Weights of a small GPT-style language model, trained from scratch on English Wikipedia.
Size: 8 layers, 3 heads of 32 (1 for keys and values), MLP 192 SwiGLU, 0.74M parameters.
Architecture: RMSNorm before and after each block, rotary positions, no biases in attention or MLP, tied embeddings, attention and MLP in parallel, capped logits.
Training: a variant of Muon for these matrices, 142M tokens, 4331 steps.
Each number is 128 + 32 x the weight over its row's rms, rounded and kept within 0 to 255. Layers, rows and columns count from 0. Numbers have three digits each. The size before them is the row's rms in percent of the matrix's.

# layer 4 attention output, 96x96, rms 0.0765, rows 0-95, columns 0-47
095:174202171086088093157139142143143098124129064091162153124126179122161083181089130105132130141112094124121157124093123117092145137175184100106104
123:147140107055167133130090078129130116166126149100131099120086114110171061129170132135158145086119103086089119110167087149172118171145098183130163
114:129110093128148143091182113165083154144173119130110125152087128094119113110115151108126137155105098148150115135093083126132092157108152141095167
091:163121111176128112108121153094166097101176164083153129116119089087181111126156097164136137142111136074155094120125129120117175144162128078155112
085:069113087146107113144117154165163168134127100178116128179163071100101116108101135102102105069128136091153105078093060116131158158109093177171126
093:054163126116098152150108142161139115118151094144137136137114101084141115152129080109115172116177187166146085148144133127136119088128047100180121
096:152104113095156173138054138098129180103098122138121171145057164189117125092153112103100176112128167140128136155138156161101142138195116139148139
098:085179115096122179111061114059144108137113113129107098135141121177067168128112103167137166128148180178158105126077121080113133130145076141180140
088:132137126081125136139169134107104081165112159139129142053088154112080164157091097111183128163156174109098183098145078064147107123162141094115108
097:132086183151109127157147162131096138072133100127094165109097144084154121130110080096147193141139128114132109147080193114082112130103134126126084
097:136110145123160097129175136095178081116145138133105120164158121116151138140090114096139121131133074154119096103155122108144195125143117110105076
099:088165157108114103131113123097132132180151098157124111054062093098116162134149128159134157134146168124178124115158183101213122122092068163128097
092:167133126098143162105101087150116128103129165139098115110106099059092116092144116105119138175130077118148123141092145162137129116138127102128103
095:108147147089131144151154111160131199138142137163073080058103072095134119105168126144116171124143110122145097101188140135148081113134104143145096
094:157107154140150156157096144125119172104123135140162139135134146136102190090116111107101087144148087161067139142153142121135154179093158136162164
092:103118116158186098127114135070124110142136132115110095132132134146142132097123151109171100076127125187129109107153121116167117176152083169189144
128:115134125181124101105143147100103142168108092122139121114188173123134150146138147130152135114115136108140145110132109130110144113103127136126152
100:139109111137143095099106143091143147135128132146053128153131133122160135101158153127146123081100109136129102157166150098081132113161155131127102
099:122147129127163144127121105096120125146072092076129159154155130147178158160119165120224060058138138107124155138127134095130132112139129171151164
093:098150126162145115118142153098138087119170141170122124119109133104097118130161141131074131145063119064110079154133143157126143183114122099137058
098:105124065158128112124088151104154129123155078113072120096150116143124150121129135153145160133094118143112123108158105180119206092139095117086131
089:161125179151142132128144094113096167118107125103173111130144118125162149135112087127168118123146134143126131159168135111101132191138210155151132
094:136141149132124138089028112063184117136109090153149083132170120162100128111145101178161194135144151108110139080138143133110187090100156158112089
083:125150113093152122145142141108131100155127139106091120119089106139091100142132153140121184144126121099098151128152124153130147162192110143093084
091:086085125116121111132150181133117189128152150132092158158106154107144150117125148074122115103149122208139081208102132143143136103113159135195100
101:156159159104065124131066100087110110119117126117132130126091174149110119133076107145124155127106140127096133078110097110127197092136168105074119
100:118104095123170106111107104112121142137095143072135112171141100121146115114147159095137065105105111092115143101132158125145119104101094145110220
095:109103135109104134083087082104088155110153125136118123175125146125106135114087101131142172120102138156118143111108088192145084091132118129191125
121:148130151102061088142146132136099111119144128133104143086105155082095101121105103116102173159103170123100148102124111145095112117141137071069100
099:116112157137144126143132090141140140124140119127185135076131157180167162143144102160092139121180165132098123141147178120170163128114155156132159
093:162124090104129108105116075110123153146137169098135083131085082130090115124124127116134097163105084182130114129171131112153117095093078139088184
101:111167110117109150140116143138133124138108115102106141098119147115108154153114184119119097140137136103163170169091135105082145159154122100123126
097:124084109161123145159134170142131165114130108141105131100116110147086124116141100146106161147159118161162086133116162119086150138093129111162119
099:093192124069134104145110117132170119180097120183079080132117092130114157166097116084106158077137142100184106137166133094173116111163090126114143
117:141114121152091139140128173168106158121106099125183179131175159173076128139145130138118089112141127128110167116085104126095127154164128125141173
100:138149127122178094155139113182123147109127117087101142170110097103149075114118143091106107094068112068162126073170153148125084139141116132084154
099:086117094176122091129122154110128062115127109112120110109127159149150104158095096149152172113097226136164142139138138109116065151138077058187106
102:147114089142153135133157178140154145136131126113151121123116098121109168121112103091141128134139100131185071116108158113139124129177144161156135
099:098125118135120129127142117128104140127114121104136134183161168138157150152091157118150075066114144120134151100072115107104092125159111102131139
096:147101147153094130111084124112145104106104154169180107164171128153068075128107091147106124094110103204112097168171124099127150039141167140131160
099:141124142139117083160154218127135146126140110125114130114122107059126131135109136078145140144143099164151140150160112079107103132124124108107108
117:123121138103147141151117101124136128119155110097155117167128161123166095145100109142145138112122170132078115162157151149109114120173162133154154
086:169103129083101102098099096134120165161105166152137120074083114120108140132119119125126099148160099164122128055139154172175148071044095155111157
132:100093099146152127152149170139159181144137114117118125120176096124152138128159171138133129101166133111144114115163114100117139132068095154150158
107:126116118148148099133160109160114106130132127117150144185154162175145103158064148116119121135091121153103143121092118161094120087146105089109172
080:135134126124107178126162098155145129094082106134145147143131117150085106161109130079090099131101148125049144094081125117146194113188197107117144
107:091156112130129146100159132120106144123118114122085141142126123082156125161127130097123100082104130091143184135134111127073170170105164101125170
092:162147120119162119130118169109110164152123142084112142138132121114112149128137148117169113101098117144150099109158142154133113157145102102120130
108:146106107135119125123105140135106135126146056108158117166138167159130114160095097125137144131086098088109143132098120161137139092138142195121175
090:152107130136123200138089112139151090115097111105154153153193109194122149131173122172133116127142180088100094107133049133140119131139168155130111
087:107108140180110135143123146124125112083153107094143128131173172150137088143163120177105168083147162139123124070128122101127116138127112061104112
088:075075114138126179159133119164100182086108068115130152176191125139086123137110108137131117140159111124117130149087085151175127158103068107148169
135:124118126148130136139132115128119132108116114122152143100118100109165111155123096165143117089120139129165129118159149089130126132106156116096161
089:110187135106127119119167104174098103160120201162161142141114073102102141166130140122084065111148114130084101055148088135169161159113130161128127
093:153102100097192122095148079140093149154145141108117116123126089123129073124147172142168093151112107114131164118172188138128140187123111143122183
110:086166147126092121130068125136156130092113111095153159141078148116123173132118108123098092100153157138118172087109059208115147158061114112155094
094:139140156084123123168134135164153126114126148125103110109127089059083123112143138103119112168160115075162110133134121162128131125108113102052080
099:093106094101123125161086163138168167125113050112125123092152114143116164085137148125131156149155136142100131166123137119119158080131094167204105
098:180123115113138124120162140141123133158092167177143153164132154151151093123102137069113115103118148138177123126134105099163109112139132189095088
097:103142079102084132117144131146120115124155123127123099108048091163112119145137091118083162148129130170117145106104074212161100114136147096135136
115:100160148128138140176154149157150141131139103134113124140168125110144141128116162109154119151171107117175131123114116077127119177119087139123101
097:070154149118141068168110144097213129135115102103118119092162126084147121152128149105119144136123119077159153151130133132115133123102130134110107
100:084082129128099133151137117133148192129137120127099140119145135083126143119126131118131120095159149154184115119181145157115098158052110092172142
094:106140139140118119115149121093103169165196162138144150071129134108159170091197120181149117103102121171097117139170138191111175117096132153150129
101:078167115085117184111079090142134093131104163153102100143102116160109173129135150122101129128172145108174140076150111185150158195116155131151112
089:142115149100132121178178127127155165112156149108147117072131128062134121089149128121121123174134041166106082137142124106111120187138115177085100
116:137167148103110123126163121120105130161135137133101132120147113089106119140145143133157108117131112125135112106133120089125100078121189102076111
093:093123152108084137166125143134135161112118150149114164119099113140149164105120105105109129184178134153172112140129157128128103112137141121140083
086:146203132116109126113177116145111113183121128118197137112122157115107082137090145116168129101158084078098143155078120112126126147118134147131103
097:137177152129124124141120116125168144124187121108127123109134099063120130122173108154111138149131086124176126135146101151093115130126121093096137
103:084126077134113075112104204095193034155145147121122087126135120152084163144095153101153160151173087180214144117074133076100134141067124078156127
102:113122122159164160171128144173131136120068124109163167134150144177164149147134131138133110139148147089114124080155113122141129159117135090175121
106:179093130100123165151100147172187109117120136157117113144140098162093125103147125109103167180181098102141154117133076136127100136177121122131134
082:132142150102095130110118086096118155137130117134136163099079126134155154089132101119141107120152138113077155186163142119130111108151154190102120
102:094098108148115117074174136115105131137187160161107135090090128095187107152169102170112169123115124172136070151164188131121127143127102155055118
133:156143184110112131112168079158119105135141122116151154130134153085139133149137116132130096153152122104086170152122132125100117129120154115066135
099:105127097159173156131118121118133156168096136135179105118147150189140152129119135174153133055155125160104093145157110121137092126151102181175151
098:126136125134126108131120088150141118097133128117131138132132103135131107126132160142073109096093097134136130076163139119132127131104150082123141
094:110094108126111118144155135161157119129135103121113155134166168147101141126112135115089154125175128097133140086095130140128120131144144097140133
102:079119118073111140151103107129140125118153132142073111132119116097107139100125182127129150142151112156150142116115081169164104042151155048126141
096:133138168175092101125127126151162123106195098114157120112166143102137092107199110135108125093162111114100130143152073199086130114130107101162132
114:126159088116169151108140118138114142124120137127103110184087112146155078125135188107111110104058125143110151103127114118137112125191106141115149
093:115070124085142168200096126172173189088110111150106117182182117100120099081122171100128141119179153124163169141127089162166092107110098110134068
100:164099150125128154118183135121068173130135161154134152134154161107154106138163121103149117120136091083134194123149094124119104171107138175119119
083:108201149122143123133142085122118096142127201157136084170084137095152100133090111108156107103123113112155152140112104138119148106093098130081156
090:153103117098138161158164110166164156129130171134127148127077091077133129109085103106086111134117117166107140138169118100109105148169097141143142
107:135119124162147112076151113120107138127144167112164136156109092102148144112160123137107053072111167186124120149174105123153105121175125172197170
086:128142140124071118143106142100172159095139117128119143140100106062112081124109128095095148130107136117169135162170113145102157096071130111120086
105:120138135178132091159167173126103127146118148145126125094098149128142100148145150117132093091080106120082096150138149130119117113164157140117068
134:118125164161126097143124170082146104133106166168131125147152217157127120134082115093129179128146112099106112059118132102070157086141119140148095
108:154095161130144110133134144125087130149108143170117149133138166169134137128150135130141166138147115090175082128122117103129137095092131139113097
095:121186156114125121147167129153112129158158121139099142102081083030115115130087126099170102142113072103078083111128107118132159182072089117083128
086:143093116124105150153119170134119125130077151103144125130147120206119146155125116107153099171164133116151139117175094060115088114176108119108186
098:131108159091086121125112117114127132126126193137137137101090126092113164126094091117127144156148194114102130107107107118157113160154146140159145
089:129081154100107095140239199182118151136154158140106150097175130088088115156149159115103113165158124143122124136177108103127117101123128146124096
095:148117107086118157098058098143110154107128081122115120111102158178120136130155139160076201150138113100126109088104180203133098176193131084113160